Weights of a small transformer language model: RMSNorm after each block, 140M tokens.
Each number is 128 + 32 x the weight over its row's rms, rounded and kept within 0 to 255. Layers, rows and columns count from 0. Numbers have three digits each. The size before them is the row's rms in percent of the matrix's.

# layer 6 attention value, 96x96, rms 0.159, rows 4-31, columns 0-95
081:175131158152119093148121123140151188122136079120149125095145139117091061111112233107138143132156108137132072123108086144130182091113141119153118119134184099116185114102103096126133184135198130122094104153150123120101134135139096084106106088237131113131138104186132144085140130121062122075
140:159077148119106089122179135110162146092089126132154171112187061100176110075154134089160147095125092089181094108173101175141163094085078126104166143129128085133143064117087100117156136141140091114091163068113114107099121157156177154143176146140092121090135111165086156108118123089079144076
096:081143080110138163087113122158121111181147101161122079111087123123102114171145120176121127172125127189128146159091198086095108184158166165142099134118106181106151167160168129171090114133117149166140130137162123128186139136066086104082132177080120134086117105093153147174118143157218147160
108:172118139148108130112164142107166130077099129100123159150168090126176122071141162132145174072115098095163085137165060144122155061066092126092156131142136090126114071144111109137173105128136112080093146102133146121093173126135153166175174125159110117112165170148103163105133108095048198079
101:161081126147145074150184099108166162107136097117151146164182116158140131069113166102121161116113087107153086111121116176128153107072104110109205124137159086076138049140093130147130145140124133117105128100059183175078129153137138166160159103088068098121153117099123210127106120128097139095
105:156111116186106114142151174102116123132160150089130150184126107125067151088122104082122126132137115163119102164175129152159122124107156126120135146184112166137087100091088149060098089137133138153119140138103159146120086161111121140162142145019177111111065089093142197101143062139141058169
099:145171053143112118064115158147135201126117074117153109117135167131089085123167139125119050118128171146171137113081134161134130105134109128110164168086133158182154129107143069077124102088156143179140132098157134106139147165138134144104181045101135140073162147139149057150152135115188112125
107:141104163150167059179123177110131169137132098120139122128080116108176120120120132115067126143210148146118088170138095133185116133098129136112162099095147141131130136097102139124159133168177129081130089155098169105125111122140151067127109060121142152062122109138204184123100164185132059076
103:130122174096148129144144172134159128150152157165164180120131083187190093119119128094139151144187153155110095098156125210130143151130135201125137120150086147156131179127115096128158118065096138122117147125093138165153082172096139074132132164042123087124109128110173178100096187120155113183
082:131107115151118133087115083089132169173144144148137130170096184085129116164124150098124089100053113105129134146147130149101066124139134122158162194125037162095096086150133157150129177065096173065160152145151039100118176087095117137130128114110190137130104149135174132090109109134124132121
098:142156121138111137150130146126100047156122113147112122127096129163124190132157025136102132132157104176124177137172151146137102140125112107146113109143159180148074172117128155148135126167094158095180109171138175156138058149125105151153074103065193146120084153106155162169115114179186098160
103:135155132186136072124133203077144150158090116139108139127122051140128174131163056157111134106143123102106114169168094142184104137104083097146119097140123144191181113144115142124152081094118087141105153188100182180122146150096148138101104092083167141148089150103188161130072097121123084135
095:167078176119116104159150114113151165100144129101136135121165100111178114083175163099127190096149109110138102112156107190105153108112103149073145129149098073147100076102072115128164159122131085113095174111073120128100167128149153137167197132127156096124173093197088164100107132101046132086
092:084129123156136136060165101133142150144134090078102176170136150145144117136131122165133133131069101116140105167090116119125114153120195141122127125094101142075129083192144110138111162063123182086200204130172085094134127060074117097163110133165078109167195142085133132116113110142139160134
102:130098215151097146037145202071166167164123133088178127201135140145104108175123119112120167150131161107100101100158145097132128137128181109135160134105052114079090133184126145127101130112144122085147127130137188124111173091114151096118111074156084072150118142106153121093092125144129123126
079:086151104151115164169127103144144155138131114148076125123155179166094077154155097224110096137148141138097176174086151106130127140142126145151126113121101135157155121124211102091136145051101155147141085154198130147151116134085112142139070106094160173120134147110171080125154145150170077199
092:140140056142091128154124125104066081156113163094121102084171132106098157124109036065177194126165112136127159130143073128126136108149091187111166106135126088150086108066094098126103130168071129168125176121108109145100089158132131128116150201082110114171105138132130129109124149081087123153
117:134131124124106214127126113136135167157094104080123134067176111110196098143149154198122139161128135128153124123140095072191158137147139142127116171123148114126159115094132089087171134064130112169125198121205061108145125147144149103189105095155159136142145196102107114093165126126080113154
082:089119057108109124065094195138135107120097148088117092128162154138125151099234110156151122158130135131123131110152124110145125102151086136096096089108100136140070135181159148123141115154127122120160148151162171108105151113109151112063097170227143157146075189121072077145166122132128098119
075:176109148124093078130171128158149123079144118158134114109134084120136122095132128131097215115147088137135085142145109212144183080055140122113179144213154082167121062111074082103143143103123142151103168110101143115084109143144118152168148148127129158130123116138104160127179120082081154178
095:148134092155131106149088155141113192133085135141074127147098073132155119093197106177106115127173077200096105187122172121149132102114155120122176102158099153128109146097139111106155147124116169177132128134132175131127112082085139136158116119090215178081078058076119137095118124143162099159
091:113140163124061161126088150151106166127139137210077101110066142125094141182157100114081132181122170178123131118143171096119110172133157124135132074114142118156081126108138164135160095139162123146182047119105155144122105135181097137128077085181075171167093132124087147123101116097123091176
095:167083194159092077160143140088158156070129152149161166135136140131162113114122127086150121094099120105138071105151064159135133068099085110091175168097127091109115119120086131099158155132188108092122096152111116121093147132171124130106124033183153074130144120169108115124122106110060158079
087:124131145093145107180094023144092145153123160187154123072097142129131131139104063154103132114139179128113171172107138107121086131154071106124133093111110125165122161079154114104159169086154092153124160120139071128139113150158111151154089074121148165174141101096120051191100184107152133150
093:093090183124147106088135151109186167094182111135150127119121099114192154134170182126107101112153109098110120189105119208095111155105147125144134166080085145092098146188094142127143103171123164119125114095097164137127146075154151103118187131111150034131119112157160181113121160166139092074
081:100107145080176144067108201120175185150138098149163146120091110131191106162076141150150184092196147133123125139123151147142172110117129161124101136107126184128158201137139120134151107120123131089132071134099132063123149052165167071078130116158087127149153111123173173116093156109153134142
096:133105175164107150153092093141097097112085152151067139120136133093083083133096090088125145144078138152142189100124135089114123133164144106139142166118137082134120111047141150126081140117148157102177109127141044134109125134141130112156132139159118175124155087054057061119134107037088115120
085:098110056140120185109098122130143189131105132145075162196155152148106108150130146151132122109110126120103098183092151131175118132147148136122110125175114148095172115074140088136121144077155148139105097172142132178144100168146152163049135205163159135152155089085153142068128126112146054187
# layer 6 attention output (transposed), 96x96, rms 0.16, rows 4-31, columns 0-95
084:096111153142132134095125198117132073139129171160177133156113123120139139093188092121119116127107126121098159139048138135106124141124133086135133125173099177105098134202089109111128166157076168088167153165115128084193110074110137170141095124119084111110069121083206125145062155092168116100
095:146128141206157116113130098092139208170088150100165137162112107140096119159120120126135126133156195143107107148115174130177138140121177200103111153105067193151097192128163127118195151136159140139139113148113144118109178057113126149096090116084139089124094145090186137138103123126201143140
087:203114098102135122190130134160105126106164167093092114077137210156155131086116139166111145121135117154149175104133106128114120120102107110164139145114178050186157073097166137095096152118169133103124139119149130163117095191146168140124180103200157141149172114148103118150155076131062165103
084:107103112167108077065114128085151116156096139155179140166096107171136129178086118088134155150131148120093067114132152113168088161159167176116134150140124206151107210135133111114165187125150108134162126129094137117111150088115134151094074116082092117107054108065191117132125138103164088150
087:128074133163137103069127150108146158175066102127190137145121142160134122135151122071105101155107146077144132122153190125169099178133188168106119119126080138165094165180119118174159157153107121190180099132155107063141117069133157140140087124136136096147083117094137081088144109075178157166
098:189069094137118120154179123116113165175117102114086144067135085154110060181173107118061104100160156134126142152114129135123208147173108123137119170022084127110125139135174093181153102175072153169139136079123137104137144148123111130137142155150140128101144149168100097148102169142110128116
085:136094158133157100180153120124072093116171121101112143161145112147127156098093108132123116119172102133162163125161100158127114171141111153088082080189125101076100145108110107115107149137132148050144171147178137146134117157105208069133118213136149073085132168181136139153067068113126095102
088:141174152146075147089175165140160149130149117199125154109146102160183121107155149150135115166070150105156124159169153163084124148198169190109168096118072131064122102138083124157159126106064159154156120090095152151162120121121125141080115152093067097127153138096096068078115099147126146103
095:141106145127164141148112105124090157137163092109077125098135111145120150084124084159133108098140170101142179182148133103147087121090117136149147161061164141152155130105047135071176070097066124070080160104083124144105100125131126152103117106111231192128166142125074096147161118132122119111
076:090159086104143156176179152082158072123177160106156141116128143148068107158149124076128084193134138069104172101151135150096201131141149150131164111163167067115123123110122098130143159175149130124065111160146163101085142184135154044120124168121146114120094111137113134118165194145128129168
071:128152162144116147133118127201126186094132157179120072087172173123190145073131108177135187112096130144140159139067139098141138099151122134113122105165162093095137074146093150151123101113104109175069115133092135190145147153180172062117163164123101115134142099193095104097122118136064133105
095:132127165131069135136127138119131114142126145152109159110125122096135165070088092117088144136119143131170087207102182107096178112180124179083121161103106175113061128132127121185191134148116139067127103086044193160111130155126130078156130087129141086116139091147102104141119142192117076133
082:100102131157140082095128111109144156178056123109151162148120105129084156161123097051107119163132148081129098146134174125203118175101159192110139139129111170099094181195049159138166120131131161127118091154114136106104152111103119149140059137088123148107082148096144135129152146129203077152
072:138086140084127091109173078139164100084070154092141084125104145112144145106145150113129056113140115169073100134134133121099142082134064055106097155140178086183169080117168161148126152140103090127114116078117099131090103170179104144117151119082077116168106133127104154204179094124117137131
081:136131147093119122153134131157162130101110125069125072074101137158161151131091152103103135148082111119092168186135100164105163122155114149174203158139197102139141089194022122194123117090116112149167150127047106127130089128166112122128157133132103100141086088150143105124166111148084135130
074:151168102117130153154156075156125084083159178135097129122094146124150152052147092132210119126166100140167151135155108146082126099096042105097114121152183105076131140061188086157119093118148100105137134153144166105155099153163147094117165150181127104101137159122091148143115111109059128083
092:106127179141154155138148112162198144125111094136130136185108087140148197125146149109166115132118167131126151109086146159174226172091165149168112174105123153107148137158153148201131084105196083122081104152183111142110170116090145110079144112111202176140112110158139114118124124168152128115
092:152131112097119028109091090118095119102094203178111156130136114071124133122079103134111131113201087180116111151079125136156120120100079143176079077130175140137145138120138160146086120143075129077087070142130170140098131122113086116071148115113113136108142100157147177144079103159175108103
089:157193214139143159161132094155097153137136077149142128103099103051082160139081093120097093088165135171138094136110091161117119097140152152144114159132136094134158110109124166091152143176135127095125107154110115181195189074100119170166135097116153118095169062103172169149089130145137164129
078:078061102107162065094123116114183167138074124142165193180165137169124144126142110130113120109109146082158128156134154102178154133110138141190129178114079173161137167184089113136182169142122141110122165118130129084144101085156143188119075177080143145094088126116194121147099128116169119113
097:112154147123102123121174083160071093162152211088087137094147122100109088096107074111144124091171116127141111155137157112134166116124074129167079092132128164142124151114103054147148082139161125122051093115148107120140098140216077150156141122095111145092148187126099131143053156095110151135
084:096189067131160095146132139125162093114077144087142108181132163082107135099113171126122137110145077106114089135031088152133111100130076118150169163167156101138142162151110130189058136123086123097105129149135045175087176095158111144121164119142165146131134139129153153118145071171134088118
085:096130121146142132066105121105174112185131101148152164174133095077101126166150154154127117192098125120110148118108168155101118154122162156119115111171104163076108167168064147122139097154101160139130147144089138083146155076125112150181050128096042127148083108082161076106156181120183108146
089:146137092133133232141104176100103102131114131069103164148113159123124115103102166090188132100133087137112094114125189079132113063107116063124101170132183114157163092113128131145102047104089134109120123139123138154136150138053120094121173181168093162101163149126102167131120069132102118143
089:153114107167128117142111113142102169135032116119162175115117141098159183109131103176091069153090159110116151134089153117140094191128140201095165121107097123109106129162060179107170145131122152172148144111089143113122121162042112176114066125101139174109131142087085114124168164096147100123
080:131153142146149145126174100149108128124187195110137106113233123103133102106163113085131145091100124132115123131173105135092092108117125082105148171108154093177108096139059066100084114105142134125121113108148114145160125171159141077168125107114146229125167118145103132192160100171101069131
093:132153129134164105121088122125177133148142111085130088119122133176125084130129181148193099074205148099139108127142074097062129081108112110118120143145107122105155174181165072134141084137159111187092093144213166099098152124112136155152128128135107126159112159205152129101150115207134147097
082:151150115071119130165143153128077083145177129111088073113090120176109104079109128106192067127142113121173179049140085155088159110144075069159165151105133128106136111072200135084117095134141085152110122123100140095128142123137144133158150093120128107113142187137085109191096134096117152078
# layer 6 attention query, 96x96, rms 0.197, rows 32-37, columns 0-95
110:123101130122140092085164090156127203147088143153140152113167138114164050140120124104141115131117123091151092149133082144159162136107149118147094149058113127096170126132152120161130192075121110151111129077135090081106086133116138143093106143127101136088123115132222155099032164051146117096
109:092145085111137139132086149100121071102179154109087096139077160192124183119117078182123109152172112146116181099134187119074095123163100115083132085181150139135160090117161113076073099125156102107150106146155180181185137189116119101160104134113132131119124155116080155127173106175149112156
108:144112117162171121113167078052174126122059166114191154172091129072129097164101152080124095132117093116118095119118102184172141131101125100131142139177160148110131135148114130146161155047167105155120127091116126102081174155114147139131131086118063088108093135132222135126122167075136137113
140:146125153155167114076151134063170127071103127160176143188137188119145107132111070119100103086154103173128162164144144132107079172092100110151128082135162164129074149189090122165070121128154152110105119161172112101171171177171126132104137095109082121154129128149169100136118069174183145125
114:122140103133113060151046176188057113135145095125064087084151138128146106129149148193145134162103118113132106123067089113102107149117104120144138113120147108147167050101142167134085097158107087149132149183135140197124102109108122097130149127150202135146155125133072092127126072176111114100
174:085089134084165083133124101148135097088101101087110138142163095116092171093121164095169149133114114079163095104138117129162115121071172130151173137158104103083151018165058154082160092127108094181088144132110110119094063160153130209134146166118117102126153102140112147111136152094132142123
# layer 6 attention key, 96x96, rms 0.192, rows 32-37, columns 0-95
101:152139157158132110176055108152109147112198102182159080134117188172114145131143073134069213168132116132162150147141112107125111142087072098128103143116128099167126141122181152147103161106089141053152111119128122153113171104116123111110116122178135141142168176187140123106206082154131165133
096:099097120080130130150183156106112107165109123084126134112157105118099137135062138138194115068158154125114118073066172098108140103195123164134115076100119089103157075063121129151131110139091112124123140114154124159213077160126148164156090158113135104083104077095101100142062124089103119161
101:130101143148092137192055088070116086108166105188108110129109185159149170172136105130093130144081129116103179168112144084109076154159059109151144158153179112119086165130109141144103161126170151133190076112133083159136210132136100128161111100150099146142161135156138141092165147145161139162
133:112170126118115133129086179112094149139099078125138124153118168126122101129188130130095107121114114168143175178060124105063069165155135083187085094136159183064132143071151142153143119158183088145181091163165157169151160125179152099113109103167110183121136136143134146150184108156162104129
135:136079145082143109123217150153147145137064129076103169146139059122122114117107116078152130119132125081134100086146095213184163085169127131135112121088081119120151137161138115143131180095127117138087167106119114098106065090170136151162154162135157080104164101136165135129096178105063149107
088:123086085131174137073151120091138177132180044156131114148110179144164146210132144137152125154055205131168143079118116114105169124163112101147128125123154108172132126152175094153080103156107151132118122077128075114115190139114132105126152120173134126130189174105131100073167139100095137150